config = dict(
    d_mlp=640,
    activation='squared_relu',
    norm_eps=1e-06,
    attn_scale=0.177,
    init_std_o=0.0075,
    optimizer='muon_variant',
    steps=4407,
)
Each number is 500 + 25 x the weight over its row's rms, rounded and kept within 0 to 999. Layers, rows and columns count from 0. Numbers have three digits each. The size before them is the row's rms in percent of the matrix's.

# layer 10 MLP down (transposed), 640x160, rms 0.107, rows 234-320, columns 0-79
100:471488448492486510489504537462472499454465500478502522494534539500436502494521515515510498470556513575476472519481487487486452523515492493517501507468479513511508479489472543472528502475464536517521490500509456492496497534486463454482525493
091:528532510493530477500490509508508498497486498489510456504527503482527460529504492481488476505474503536488508523528496519524522505522529491510487544452467493489552454522477527532515468494512492498526465488549480468535546505514541501530512462
123:553475491473519460470477481505489477485514501520468523495528508556451508455525449492506529512487483506503447500485487471522580534506470489493496531482494473499504505504453511444503472508503504478501513501524506474496486499518500522538533496
097:504520482505544508486515513446516510534527478528519506456514475488481516461536555500477462476536457495497462485477537454488500527475509475446520506491477492495515480501485497553476516523537481458505552500506504498513511523524487472546522525
090:515544523525475528515481519508483549458551468501550529531530488480543545485508508513491510521486520525484495505508488505495483439517523558456515524454481523518527485497472497530485553512502532468523502523496471456502519497496462506523489539
105:499513536500516530471494518485476500481516516508483495483526490481470520502507500502481517487495525487494528516494475438523542509505513501479459485442509493546481465454498510510506524499496476495497503516490502494497473488520527513518584490
117:478493512538518493523465506528523491489494494503499522494565456506481492541479508529491510450518485492522467506509468474502522476456528507522528508477538492511494448523482553488485475532480521496472507480477504530503518508512509486512501466
104:469502534485514521516470499498535508506504521519486515523579511511470521504501492516520454518502491505518516504506483513502447534496518541545520482540499488468510508505466464519478514520513528503471351493480500471474490509502522515527503510
095:486516477512535472516471487513511518478489524497509493569502499503493475488509493509536496475493473497525509504517497517528443517528512491494536498488491463577517493528483503540448496487492473474503529502499511494501504543479520526463498510
104:512497506533511452472477507497536483536483481498492509533505490543495523518474544522506493512518495521471520495522476529516543532507503505456485484475559579503528558521475538485469503468472438510523509472549533488510497513488508496502503490
094:490516495493458501522514500476516509490520503527539485491490498544507477497550543517547492498542485510489493465514458506524479482526529540494511519519446482489527488504490506475486515505462535553508472525468478485487511487529514536529481504
087:503531475490513470526500539450545485497502484499507499479477501500549462528494509491547538510507451462507545512513507493524501454481500490542497504497462479463503496485551500478447495513532464490499504463493499498494537538486518552492477468
078:524472509468488536472542470495491492517470509532534524525488478507510524564482534519486496513501581532523515524490470499478496481544472512496502483514494466476457500458515503453510521491488506456494511512494478476502533489527515510532497493
082:476501477524506516459520455530483482467505494470517543498527504472502521470462489490521491545504531503481524518512512525495462476505502507496491529486498555508506521503489495492540490503490512474544446452509503521495512513500502500539494453
106:474511502485529470511549496531528490541470502502521465535523485515441539521491482489517477546490522469500533503450504522567496546493491530478501534499499460536473478493476477510460493501495493506495498487535498507543477494457513481503494538
104:499529537510484511498491496463496491527522502486480481475526497529528482521510485492463516454506538483526509515521490541455522518521451517509458512454500481526520498495488542459487449501477459518473544493471535533472518498492469496428505478
106:532543494502476512489493478485460450442525478489513493521536500559535487508543545461508513470469500494508494489563533477494471501476525469466495454524514474524513489518485518498527511492535523499511474482478541463483514501536480499512514507
103:517488480548544511501453496493442500520490520488473468468504481514436481473515494461529504510524488505496493471501514510515567527474486525511478524526494512475508523496454523515459512490530503514479406474470507561514522562545499486483477488
098:487494535499522468500533510491461470513511523473501469498534498482492511493485554517532521504495517511498490502477493529533455472473509500520526505477460483483524502505487534465515490490453522472464446527522535568533478447543481472474470510
088:508562492477508516539566502533486508483531468477468475475514513536520509482509483512510490490495479526494468450510522489478514517493533490465512451523474507488497467526500497493538496449485530517489511540491487479469517498472486511519498521
080:504486472506522506519506510504490463468498497488519489497490511520491548499505498481478513491506506508491518509510500510516487480563520491528491514506515470553441440477521490446503470518536511505497520504490463495502508542541519515500530489
095:520509539579495507497477499471508490519499503510512493536542536538510504470461514508452508492532508501513517468486517491518506530501523510486508510468508465481526459494517500498482523497546529499505551493534546506515519495529538534452500520
112:502475522527502534513508503521513532494484545482489539502475513497544474479510513532494515514494503505508461469511556511409499516536495470511481521491544530511519512515524518527463496424513489508472491503537476487500479571513477525498507507
105:543494493484493522507434529468501488494510508537449523527474460543495454475493502504492501485487493510434506470492511502505475488551484533475462521511469474493524484483430477470484497524507506470487567475532494521542513492483493497538520474
084:518470524484499507508485501532525499504506469518441516481475503528484513545450515486479500522537490539521502527511505527440537520459507485515527518515508527505495521463496501464544508463514505492504529457489505501520452544543509554476524509
112:511511490488502548505481508478502474521484528518472456531566482507478538494498517490506481469523496497480506499520483488549496540512526484472511528480492531517462523486524502479470544509515479470523478489488496519501522496520553514519475497
118:466482530500511495492512482451449518535517484461475504537534476509555520475517482506467484514446546498462496517504493533535471486549495521520456494552510504503497479527461506463464526489489480524488534455504504515515480504493519510468523480
097:486487490540486499491508504527483503508502469483473492503529516463509502484482479526529513507512495495530474500537521498481486470508545507453486548475493472493495482514523504474478468541467542479500411481516525523477512516494484503532506465
093:555524474503519517498472487432513476508506497522531473496553461483479503491539493496500500498508470547516493457521469492517487515521498556492554488547540504508523511499534530513532530517490502487485506507509532470471529500478510532466464524
100:519498483499527478454512441488569496509513492502478455484441465503523490481499472498508486441498526486477498488488493454477480472468485492462498526495526493506489497485484518513516507493499531491476441510484503516501518516489478479472539464
093:497518501453491502484508517463502543477498485510528515497515518530507535440465502528460481511465460516537509500511509478484515493518509473505470517462497444516547485483471503469506501515496526527471478504491497493492521489494541506465505502
100:514516527530512469501526513491488492467487523547473517500499494476458491522526501498507493519526506474524518515530528439463494552514538487503479469493485462494528536482482480474492510534473466490489503512485480467517522528483481523524474489
109:512498492531442465542505505493497487488484518478507487496521488474452514499491518514507512506515552485506493479491488507455566537532545538537473529501454489504528486475486528461513445515484495508520524492480488503493468545516483480470529491
114:467512523522496533504522516465505507455508498480518518527514502496512484503481503509490500528524544484488524514472510525540509484472437512547536481477511495495454486527510501555463503503505522490531380555506508498498486535541498479486463519
119:473517495577509556504515500536519499545526511512482516532456526478512504505481496512519494490502505507515490516485501487543499494523477459520475508519522508501549515489483529491484492454469506511479487529515494536539522501520451482509540491
094:519505468499482492479476444533493493486501497513525503483484497481513509505498428485479492521508513527515496450491483533499471451468478488498488497513507490539520519482511467490484514488513550481465435499489497481526492510453544536521477471
089:507444516526517530506514491523510564500526480480498495527468509462528521521489509485503489498497504487485497438528509502470455470467505484470482557481496493507486491483486543509490520518498490506486470481494506525449509475484480506479513477
100:429489501489467466485539470464478521489513507494498505516461483494480517488524550494520503468498514524492488509512497515478490526532493512447500495477518473532511473510494513493541468488492531525516504501520488521477485458479495475512484485
104:501497486545479499512536546518472524575525537504508498512479524514530482493502516508494510478478438490504517507496487479484484491459504530499496528459507516562506442529481543498465503456526496480504491529487540479524498452500484494500537499
118:456522479522504507488517510487574488498492477507509464517519483507498521492503548522460511447475522477528530493519516481440557527462538470509464469523504502525510475482519527508481514517501481511494491541472491511455472538554516497487462474
086:499482495502499515496538547528517501507503518505511536501491481435509511524494502464465485512501508497517475508493448451454498456508514513521513507493489442486492476514486492512493513551489500466494482553534456502474456496446510544466542526
111:449467518517510478463535509451483525488493509499502476506550493501534522457509485535516485508511530467501471482451486541467447489463457480529517544515505517555449467518485495530517489518499489512506495509481503532450558504482494500488548541
121:519466465490483500473448471512492455522530528476451480523535498509508509515488504503530480442494524505478508442491504481491512514469518543497499502481541483484494540525557519493517498476520506491496511476458507544521535523517509481531491474
105:483507519532456514473477460483496515459477535524511498506527459479461461525480495503470505473459490501481476489561540529541483459465527471505525475544490477504496484467547499493431537490491518524482490532493514502473483525491504529495550484
100:518516483456509503489492507499475516483493488507552518512485469452532532512477477453536512516485525493524502490521478505520541495520550483504505526523456500533502503545528481483508472479500517500501511509503536523463541512499500539528493535
092:533507467496508509486482504496471519493495500490495465509501488509503484466489498501514463509474508498524524484487453429502503529474434472523452488491529531495485495483482465479492515513513508524488449523511486482553526498487518518506527493
093:500484499486513511501510469504517472507530492483470449489516536515520447490488550526531519540468508475523446525514499554499487452481521480503501483489494491511536505459484520495530485479492486534509500465484481527467496502494489492509504545
094:513524428512532481538533543536513515503529504496507539473515516456472486500501481454508526501474484465470518464542539521503475506528477519473504515511445509509479515475497512484461501503517488474521498488497520458487490491460482497540482466
107:479464495513513490532467501499527431423511516498493506514558519513501482478470455497515530508481458501497483497483550477465500510477491499483514507499528469445506483522490514503457525493479499498518510483504473512427498474461492536497470474
108:528538499449511495510493484503541524487520512522502494488477523456502488440504482440507497531496497497506512519508528474522478456542461485508470470540494525531474557469530480516459468481489457500505520527474511546523479477549529478478485460
105:509525499528523478449486492476516497472551493464515487497516480531561492497526584504499471489502547509492507463544538509497534533511466501500502523514499506504460554506524487504503507475507485520457482524451504498522540501484473502504486534
089:490528490497525536514497485524497530451495503491513490438555511511444519523535484503518549469509508471506520513514507538500569478491443465509501498474472519495524471509482521472548527528523479548434503502518488526521477496495542512483504457
089:498529494509493438479545473518517488491477519500484484521500510497495528517530495453500514473503507497477493510509489525466516498508500472545480554488511488512498482525513488535510493529497486493490518544507443491516481498500511468484528510
099:515521516485553482478544500496505454512492474470503502499497495513512456529495464462477528493509513483484517483484516513505471477515470533502477497500496483457460461548481509472517503503539534481493524506505532538463508534518484461512506524
104:503493511503480529498496504496495509520503452510511494519567492512505493522502480507495474452545497504553495493526457496473553484540490472458520481521541539534480494493503480514486501529536514510503416497510484489515524486460514467518499501
108:451535554471490548500503489441500534507500505517478494460504533545504510543513499534520493436513491493486518517550516523499492539541504508479500505530490491509499479450513515550518531490489468492522534513508503484513496511504547533478523496
093:499484506477525532498477525504520543499497495533504437502520459507524461496475471524461517473501505521495477505517526527477547476492504456507510487534486526537513515500521538503448489526524528491437513521497500483501500515514520515474518472
111:524492452527529521554527517515505512512457475458548496513471510525522537492522522474508475478516493490534496511513497478508503504513513471546512518476485436484512479464494529479498540513510499509461462532498503498538504502481526527525487490
090:489517503514522508558461494557507496463505508486499547468503496494488501490476529503533513476545489475541507496514513505557555477534506477486531510498468514491520491509521538512470467510527434476531526549540518493508499450501509527476512503
080:523485518501511457476509510516501500481542513512510508506542468522490519497500517544521501494496466527495519446449526508495444508479563527496493514502519525513484505489489514486494538467474474497485439504513459487481552481510469518491527494
100:511542471525462549502497477526469506501481518463517492479509540491518520542477510502491469482496510498567508487492510470499487474522523444522483447514475540510498499527484532501470499482502455516492521507501493495496471517501512492546534482
125:485513522522490494501487511527511529485482492466468501526497484472514513475530481561533474511506486500500513476461522469489475484525513480473466488506488470502520498484531529501488529513534527529526468478545529475480487527501476532512451466
128:499520508492530486514472498520434546482505487521425468495485530475496483429504501480484477499478528470508502523486492490520478495534480483480475492457480521517521483501511487482528508485468461499504512528488454505475471510481496504490489493
081:534513458524501474448508548528474516509484460514530468501507502486503509502486492490492516481535480505509490495490499531489507530541476565496515483497506511438495469477508492486536543469511483488483472522507443524535487480529487444512532478
111:524506499472502479507506486487533464511509509510481467542587483486510492422492526527492505503482499517446451487494513534534491489516493520491524507479508465478498502485533499542480477500435493530495539502491493503494549518475507529515484489
096:558495518506443520510511533533533466493505464482482504487511475481511486491520496507548482503502577453489470472495503497562464505486481496509503500462562501543480502512519469477512463488512482528516515529518498495518513526512501463487495506
108:575497502509503490517460496524499483488548489515479536487537518484520511578497548497508469509468509497458481510523493552511539478504518494518552543482494498410508507512508511476443536502498504509497461542519533513490471521478529464543478482
107:502435498513551469517557543512490565504496472498505480480508471512473563479483476516464516469484475519535530509499495492535512467505464502518467487505503450463443507490497484508498488506466533507489496492497468532471500545489522522515503496
099:498476515548499471514529511489481449520491501523462504521511535483525510538490500505552500492533484540471516512516469465500476506494496528528528521500502486508533514553473478533511494521517488470513498479526529469470493508506487502568534505
087:522504509545519468495500453527497486511457529474502550530439516478488513484547492508538464454515461515474520507522497445549491514477460479513480509496461488485499481527486494478512496491511455486480522498496496486485503504519461503503483462
113:501497506494503546492517514534508485522481499502554563490517516522524529486498471504538514519525509512473507523482530514519569494497470487453507543500504451542490528484532504509500527498495474467469482505509510478500536483508508537521458512
111:466518475500514536502486522475499465488499498537456507522514541447475481491543512530486513489458531537512503475497504526521478496468492476520480476535477505497499468479509469498543498500502537514503457520509519474505511490450535508496501540
089:484481476504463453508457483521525502506499438498478499467509521515509536526514511501467521467541510476517465510534514537505521458525474536477526521510482492535513500487502472523512525493475501471488471485516541484488484523506508507502462499
097:536489482465508502498514535495495516510480513485457490449523520465503493482515496503506514519449497484465492464471482490511514498513500483481524476480465504521470533475523493508545477499529505490497540535488536483556466495585537513498492514
089:505527492514479482477468502532526514483477479516482520462518495523495523449511528492547481465466487513517479484482492500546549500514478485515481498452502496487512545546471514476487475514492487441493508495512516537473503503534470501495460521
098:514473474509525491512480527519444551479538484454488491509521500511502492524498519425522513501475476510480497498538484469540539450488472457482486504481494528489516502521516528553513503449467459505468509515528513477482493497493487471518508493
085:514469519549480498488493482470497507490506460501495507539499483529534471525521451511497499491512490512498525489523534521535478520466453502497520505482525520530506494515505499505462458522508448465487528481505482525504539542558499448497459493
118:511519533488510473504504495439528525494545538509521489491459499501507483511504496509506491496487461520494504500508462500483519499539480507481584483555487495466519518515487510456524502505509515478479366494485523492503496518526461514506506489
095:540526508462532487516515479532477459484526478479491504512496497495489534548495526460532478473517468523535472522491474516509507460472516520517530488490502477509445515521511492451494506502469541552482503555523508475492522488490471504560483504
106:469477516523510512476507528503509513504516464479489483498523531483512447455464547524489515541514547499485504499504516497481493460531523551478516526572520499487497487496512467493521495524480547481496495478463506504498484511493488547485484521
087:542504510524472504488523497469495494488546503553479518457502503505495547524509501488494507494484478458523498481527499520509508461514494457517492497479543541502496482470462509496495515546524517495498506473496524498510453515487501551496482468
080:503502458472500441518509510481498505495494491504534495539503463496558486532465452524438428448541495533503531514464507517497495474500495490481512525470539478497480545479510591517484487500502482525513511493514494502452475507484489485536524470
108:474549525503504473527486492531450525513507464523497494507551523440489497508520533473482481514532506504484485493522497503455475453491485485519497506478488480486515457525479502492525499467499501490487377519495516526518536486539518489524504502
114:530528499457515518450444468508490479527510487483513528514491532481535458540507529488514513493496469540519502505506526484492519499524518527535501478508457529492504489550478488486461473510534472518516478460517486465484535478446518480506482516
093:490522508496518491462504492517506488485481557553524468526451529499501486496482438500478525513501472484467478499521519511526456517484493492525501495529521498553481503512524500503496510521462470508517492539500459466479478497466507522497506499
109:487486539531524491478486507511494525515488505558491464484522507526537516518497530505485512445464510479525504427501481538495482480480521536472504500482486534515503441507441533467496475539531498515504471529524456518503516502563502516489484525
095:518514494558486444458511432510535467474524527445478540517498480502519521501528489510487513506480503468499486518562538487474489530480461503542470468472504506511465505538477495491474490499477519535479506471472475532451512526498497461527524478
# layer 10 MLP up, 640x160, rms 0.0757, rows 235-320, columns 0-79
111:493511497504514498514511517545517460508476528511524520484498519511522444507477478475483479488534467507510489506517484517514476528511466500569506506483478490451531501460529487521539500507531476510478512460554545532517526509515457494510500463
096:506519500527524472510491503474471483518467500502474465462503471454515480429486537479483508503478497541505530460500465517471496541494504473489552492533482495474501514485498504502486502509535510519502513527512476521525540479555481466488519503
096:490559494563493536514494527506484525531552485525501475465535517465480532491477506505467471534518517500486487478475502503529512478516496467457501510495477505485494487506491448489530482572504458506512546490563499527451517528506546489497546557
106:499532486505506515549495489462512524525478531545507483503517474452474512488530467499476499508494508491509514452502465478520493493496546478511503464457539514492475502492541471515550473531470457494509504495475520549512515513543520451528516488
097:489473505480502502459473479542450538475476504522463494499495504476483485503544556516538528536507501492500477500535502480505490525527500483527522528457507522467482518489535475482538503493550496531477489527519519528514459547481500543472490488
110:530515526532468474537479444535477465482502532506513499499480504499489535470509530502471513507470516507463472479483505506490504517519504514495480513506513465483537509514541552485554519546468544519441520480485482474502482486525515475521490522
084:473495456534479483448522520502480500521543494549485466503516531501510454498499486502471497464540492477493487468475519477527472497526483524459519488469526510520517492514482505486529453510516476531496476461499512490522494498458505539486492533
098:494522515541516473536462500496514525507471485483520449519468475498522489480516512557461508483463473489477470491430514471540480462465484512486493543497473492537483463482516493467500500485488495496458511504528466538552494481512487515509489518
094:532472498531499485504528514449496498537522468496488503467492525504521452529494561454484512507553488498440472470487475462495547536499507489468456543496525509560509518494509508505526484463542493535508507500523489511510511527509473481504517490
088:473552504507507485477495524494518503458477499503501463523508505468533484543500542523496514504512472520528513502481535518488526530440535475495507515514467493481446520457526495505496522530514533492491500494491507480517507504492491500457500482
110:508490488474455495525464530488472510499559506532521506449502492477500499511475462491501545519523482437514484492485521516531504480470527491492485479520494522476478508475537493510504487509540468515509503486513507487538504509556543541462463524
097:477507526492476485500510475502499474440482503507465490468475493473501523503486492512494507508521493474493500467481512535528502502519502509493529545505463498554463523528490526546489487509479496521482504445502503504525512507526506530514490495
100:541539498522522490485481465488512554514492511519504493520479488481478476478504487477507510513467488455489491504485533485518471501512499485514446537495492455482493452519482554450516505479545430541491488490493542528458476496462497470492474528
107:513520515488524475492491511529509544468488484519505458508464464497519501501486482506479480581470527511494499462517501507490507551518521550485527518542546496526483526485519492485516451496505476541517482489488495512491543539474495494527503521
102:518474456503438484503483496540516508512488518520516473481503486486524496506510514500488525490559459519446510522514511539441465480478490464505506523480488507472491519559511490484556473511491530488530513450470522519531472501520462517498486526
095:476472508480510455539515497480547445498483510459496516499466526477523520546495536494478456496510490482475491449533511477523498518523490499482461519488519484491498536490551468520477442511487482520473505527528464519454482485537542495499498496
100:532523484476535519525523505478491499499492456492495583499512505495506486504466498501505527500536510496529484483495483459512493511490432527557466485520488498487496499447515489545487475570519521558510476498484516522464509504501516533521503521
102:517483464481495507502461503527531539507506486526526512515482457483505447515511514553454486479492526469517520514477514522507528442498520501546488468512503496495509500498464478469525512491489528523506483469497477520502491508527530467459482532
103:505483513496492532542530520516511494475514512488459504475493476520511432510484472513517496538515528512510486494498541511520508499476464550507479484457473491524520503525521468519503507554504485547508516482456489495501471473515488543514439492
105:520488506493481553501525478495547528518497541479471481509470511467558515483504500520508489524489474491541474448477493497548486495463479483532538449506531519455498509446506507488494535475480525545508511508509465561521496473503465460504489493
084:523520480479508475536503521492504556500532470537479511490510499465481492513491476515488511507511530501510485463519503495509467511475518510535518501528538495534490512493452463533499505506553489485491510518502487504472494524468545559549478513
101:506474533518483500516453504505513517500497509501490513456444538510499503469483527489462480476478492494518510498487503493488467548518500497491488493513533504510470522474527497462484480469482513480485503522512491547496484506502492521529490485
096:493511516522472463454473517467534472452504521471473458496503519505498500468519465481498520456516522476486519451528513557487484498527461510510540466512523539496484480522481484469521501517492463521509485499536433555510522530505489513465504531
104:529501510493510476517505507531467496510493511516485514510474527496493553472488514476486487441489444530494495507506484459535468490501520467502460490487475512513491536466503475483494503487508509519469508503497458493511495556495483517469486487
104:501496499476453469521500548440509540538450504484488514498492520458476524501466480504499504501509476546485492491521497537477466499533545506494501545507482532481423486496490496486499500516497471486480511536462479524547518508579521442538526487
096:480513516541516492504487500507489503524517499506504464500482493530489519519480518504520507468467520455514500485470469474503458517508525503477509524525484564523522486496496526516517490466519525483506526449536487448484524510473513534504465494
079:511512517501486526485504518466493486478501522511495458527484490515467517448544493501518515502496496474520500519456513446502475529490473481463488464579536516489478496490513492505508463502516491514518488477527476496482456487465486441480498520
095:475522486459535505478537520460455516494495521514483507498486513484478467485501494494444529476502505498452507518537524485494499444477496492498519526469504496520503500506525537529537504473511500471509522509510467536517512501473484525482467476
104:486484518509484527526484514566479508531476511517481507474499488489498505486520480472486475494474450525478467463505544516540488498526503501536499467526531495486491464508531565545516527495463497485474490473472467548498525526527511453522509479
104:523506503464504519493498474470470546473520479499553423484522493467489516524517541493490521492473510483543500508495507517492494468511505490496473537498527500477513491526528538481499538502513491503468510518510505480497497525470543517476461518
115:465512512511484494481500522543483474487517494519502499527474511481509474496491479531513473510482543501495470507505489570513470531469476500480508502522541520496498506517552512495487535537512497477514508437555507580471495510521475494523535494
082:531465544474555514462481553510506520481497528460471543530489511486493492505483478510491499531505449511503528537470503515535516484482516469505468463513501501527504466507493501478478521510489554471467480494469474519482524480494488494494510527
091:517435502506472503489520516476495506512455504464461505482511529500499480472471561496484508493520479480509435515527521502543483498493451462512468511496504562521519522523519518477532488484460482488489454461501462500501501512480522517494535521
101:502490449477506475537470531434489509494506485426520502481457474501483488496418484464537512511492506552492501481475512474536481537533527477493501495533510516516474515501477509510543517489477496495512510506500500543533463518454500480487490502
082:470490514477519492510529530491456486502528508462471506540493521523486469518484434464456519484520516481493501512489514498493500537489512477473478498436519532445518499544508501528532487522488484539512479442461471495467484448471548473525504541
095:507487491469511485515508469491493474517492488518489489520493474485521492435471507508489464490486471496516508482485518487478499486485512475514506484485498493470516533458474479523502476518464477492566497462507506500521476559474536459486524545
111:437510518475472480488452535515485510542490494513516514497516514500506458518513547530474521533520521509548472547522479527480478470495495475472485512511530480501508519477475500549485517498501492534493492529517518487494471501474527432495485501
089:508496542507436500482546508538506471517507486482533513525491499488526508526521505487455558492492530471467497515457525524494483505491541511517463461514493556513488498500506531507510522461490515535484512511491486515490503515479531485522521489
105:501510474508490481525471473495488511529518533484549541472478497454563512521439520469492506485485506481472493501491539539478500474490529562514516498493544478522516502513515488490516519494505492511499503478530509575525504550497533492542480544
111:535468486522522532537509538519518510550501491477457570474505523494516532513484489496504534488508463501512474494531504505511494484485501473496460552470439507476490439540462489497489487533533470503461503489466498477494483508507521499516461501
097:502546510486504519525534525540511486510502517488491500450517506486546483497516531509491508514499503519462444485499519509517481508497519493524507496523477552537475459477492478450531446528513503529499524487469512503495459488479452520496507523
093:490459461470510519461514484467510492516521520539567520483501471476510463504487473497492471454479487477513526463504514531531505476497487544527442515501489492502511515525476519490519517474516492491502530486506487497535483532507516499502472523
101:508512474503499504533456535494502484486494523506522495526494536475499479493540525544508461511468499501509514477467542518516493519539537530503479572500497493499523493464502516513537472467518500513462482478457482507492489503509501477483477482
097:500517507513479506465485496485454506489507477544478473502489481489503512459505463525524499523436491484526499510512501495472507483514480456457482514478471458511527527540539471520548447493487486526493510510467489520461505492504508497498524505
099:452469493514524477517518479515471494485490516474537479542434520551452507483487534480514531500485487505496514511515490540489507468522519461537432490497477495522502562460522471495488480487512477492470512462522533492476521465508529501520507495
104:519501481517492526504484491521513488466472521455492489489493488530458502503568488526478464486547499510482516528496506509511512500509460489506461498497457472498483471463493495531543517511502456530521521479450524532511499521517501476533489508
093:506564532503564492462501514475458510497475519564508460484544476478464455514542523519513506495518502493514512493478464534486493469484517486533536513504521491523497514491524512491527529534526509461467499541488487473528501492487545529497493504
100:461492500498484498514507475555513497492472501484462498495468544471518506497450511531496483505493471504495492482516544522471442527498496495474495504479523517517520526526515484459488493442537461521510519448542477523508506498500452483469526516
110:473477486499485519473499511498480467514517530498478516532529527509461481439518520500508494492506532499542522533460525492461450537500524505493474532517510495471471483484522514504522487516491542479484531519535516515480499542480489500457479516
100:465507491492450506525520475523497486451460537501474463517500514466472489513449452556504499495523496497502509470485461502523492512505532509554513469484493493492542467516452513500495508522499509516536521504531496512489518522546519491520531490
095:508477497534502502488504523539492498452450517505493505498493491507480489539472515504518523479468483473521498528505458511481504505517535458506496549521531530487465473526509508507449474520517509552507548509490462504526502516496444536475417474
104:515507458517487498475501463469493493486504499493450463518466482514475511490470526436502481526528548484496525485482519535524497476489517501486502507493495491496480465490533484503512493469503456478471480497499486522472509506482545521486521510
093:486516453488478505482495453530501519522560499532457489533523467498478505486527481500520484539442461491454503461464460526481453526472478515503500486506476492488484518509495526528508513496488475517506517434481473526495510524532502495489502487
100:518526471501511501503451512447542478559508518485563539488531546465536472519488514524484483547491541498474499477531517502487480503483509493463501527485510470490472517485516474486495478531480515488526516494462521500516522544449501530522485514
115:486474569485458498468544517473486498505503516536445470456498502502472553507472474506482448492506513489499443475506472550479463490516478459530481497513509481513478490442489509496516509520487480488509519481522501503487524458514521534526498527
104:480485489456476537499496505496497480532477490499487483498516477508505510472513496468523516509498447493458488483511524531492512494518496510498537529488534468481490501521518521461501482478538529538476527468484505455534510550530505507537475464
112:517555466491498531544513527466487516518485500469516556526484502500475472547505506517497515507541511505517481535475501481487532508549500512468511509521518515544484507488519473528545515501547506541469480488535478535508528529506516467492533485
104:477488482468469529514490457496486485525515541544493495496490509528493508493520526484487472484502459527445424510524438511476457507527501478477506468468505496494516502536489525515513463472523504505527553499489511486519506530509491489528517490
094:533541465532469526510513480552510528494518503518506526481493557524464507507471467461478520549515541485456487569498473516513503506524498516469478526495532451464495491485469514487515529474507486491499491447498493497535437500479494489460454540
103:476510501446493449506524499494491511500441542500486529475512554507494497482476504524517486492468494495516524518536538521490482513533485493490471503494480529549488504497488501467484431515506469506477513499457521549510520469465499482468525468
102:516530524515470521493485507484485520497486527484488496510504492481516469479463449528463532493502501509539441452458514518485453500459475450485478519477515521522488503521496466469463530459472495541466527501481516475455524504463505485479467488
092:496495488502509472458477542490464469536476515519506433530497499501518502495466506474505480532499477450509472485443530521526460490445461471500490472480475497525493504497484513471508449508451482477518513497499462524485492521494530498517480485
102:495467488526538526474509490458509479503537511526511506494472478475530472501513485501477508468521516491508527530511494481539515477483485503545512500493527473492490498502494443469543489498510468484507477515492531509480491485497487478551504542
093:478473521498477547526524514520473477489500552489536523528500499492534475452444527476496458490520507506500475529463511538506515508508487508508488446516484484509450487502463516522519467505476489496516509462488477497533505502520509546475509484
104:502483507477496574480467521553455487487496552537519484527503493494498530492496491495473466515501483505511482489514490544469489517516522514482502529487486539478461486500508540537517509502486487485462481498422513529540504505499518471515456504
104:526528498529457466492501522524433469522507507536565509513438469499555504486492513526537479469471491468486511481502491490534487493512464523531486461487493470502489539507542532532537479510533504508503495534513478456481501487476506471489469511
103:509469485510493501525485521496518514487474534501456478486489526493495502505523497506524524502462497489487538513484508511504514474546482517467496534537542500496521537478533495495470495490455478496514552466505507526458476482467474501472529488
105:516503477480470523463545500498482475455530507499483506510525506499489509504471474484486493496536462524528539481469508525484471507515471497512470519543484505521529507521534490506530492487473501520525487492508474530469466525508508523518511497
097:481508504484499463486500507464478502487483518476479486457484487469515483465553489509498488517452481504465491466482501535514468498493469434465491492478528467484475485488494461476534489471514467476528523510506467466500567517469484492499502510
094:526486472518465536475492479529449486566512474529489483480532444480504478539479480495471489495502505536484435499456486489492510503538484491490511482504473488481480511545513486479543482531503493507520528501469476531490476492471515456468493511
112:507501492528541491471460543510463480531484506468501500515502472490504480455512431512460522462480521491503482516493510479513479549503514484490475492473500504485452503483462491505503464506497490517487506478507519487455517486497481469464507532
098:483541522488484485495481474477513535537501506501512516504485509514501489531480511479473511494496569530510472480474503490489490523491518554509500535525560487508493503557509505483527504474542523529490528447534527528514482511485574520522510528
102:461477489513485497494506482494559489528509477506473463487492504522506517485499516499523548537550493520489490494496484474506454514493488484499507537480502455499521502495515487520476461529466445536558499434516507521477529477479485488475551527
097:506533491518469497506522541543538523502497544498506519510497505525532527541510493484505479462506533478442484530529515519487473529503480535536445505459487549505495506531487520495479526535481511472480506505471508550497483518515527467468495465
105:501516453488507530526501505461495521475504552473529532516481461510508488542514479549484519468512536487526517451478512502451507501543480499479534469501472497503452478448479443512519509520502487458482502501493523531488469509470490471529511523
112:495489551518498502449500511498516547506491492511468501503491498490490445504449494475504536457516572492524490484462501482479464499523509515457488539492532503494474488481458490476516527477519508513467480526505544471485483494495519502493513534
080:466480517500509489453503546524475502492477499548487543500487483495540502512494490517488493513498513475459475496520528547562532483476458514480482533452532490512524475475547443541484499519460504530536441493502482531474485529458460473507478510
105:490479511451525502504457495533478504503521495492529506493461487464463501533471550483484476522511502498482470534489467490496458482490506507467532519469524525501474483527497495568558484536527505519525495540478493523484508482473525494491516478
105:514480529479515521477482489531473487460503479486551482477479513492510474567447525497522502523461529524479472486526492490483521493505510483491509484533492509491474520472496502457463532516480554494508516468502505518537507496538513473488525506
106:494509497501494512513521534488514496519472539485521517513508495508475470534518505458487521541449473491504502499498536465442491524538474483510509527489526508492496489525499495495496476552482510526513523485475526494503473454503536526473525460
102:502508487486537514480501512488468509488503506494528520481504503544483561566460513521478514477486484476530546489486473469481508484491517488537494516512510500499487507497508537482500493466417523498503528443480491481511551516478487499528537503
079:545464468545506515477500530475516472514441505515511497517505480476515494496473526514489532488518503481497518530531498492530500516517427525489491525493475531479509569453522527510521526536528497507472481466534488479507425527488493521464448508
104:511497525481500484489509481503498483468499536496513515492498500484470511530423518495513526546452509479516459535507517486500516499463503519483457493532503529516463506499530475470494507552472492562475512479464444494498496512530521540509491517
100:522516469491519466488509488501508469504508538499531506540482490508469508493451481505445494553506494488477427518461486482499481525510481543540517505499501473515491510565529538514456463489489519524461542481534494527499469474473506489509538515
114:507496475501492504482507544509494485519513487495516503551504510519510463486516533492474510523474505478461502441477522487523508531479481534478484505500500491488494488490493478488461512518462564483507469499473480514501520539516452451511485499
103:494448482541509507492522512510523499508468506582497512474478472498461473506478486505487506505487513484510485475503465540478483464498523440528476497506468521462481477489462494472496492537507500496448515490438488520518496497523495510532511512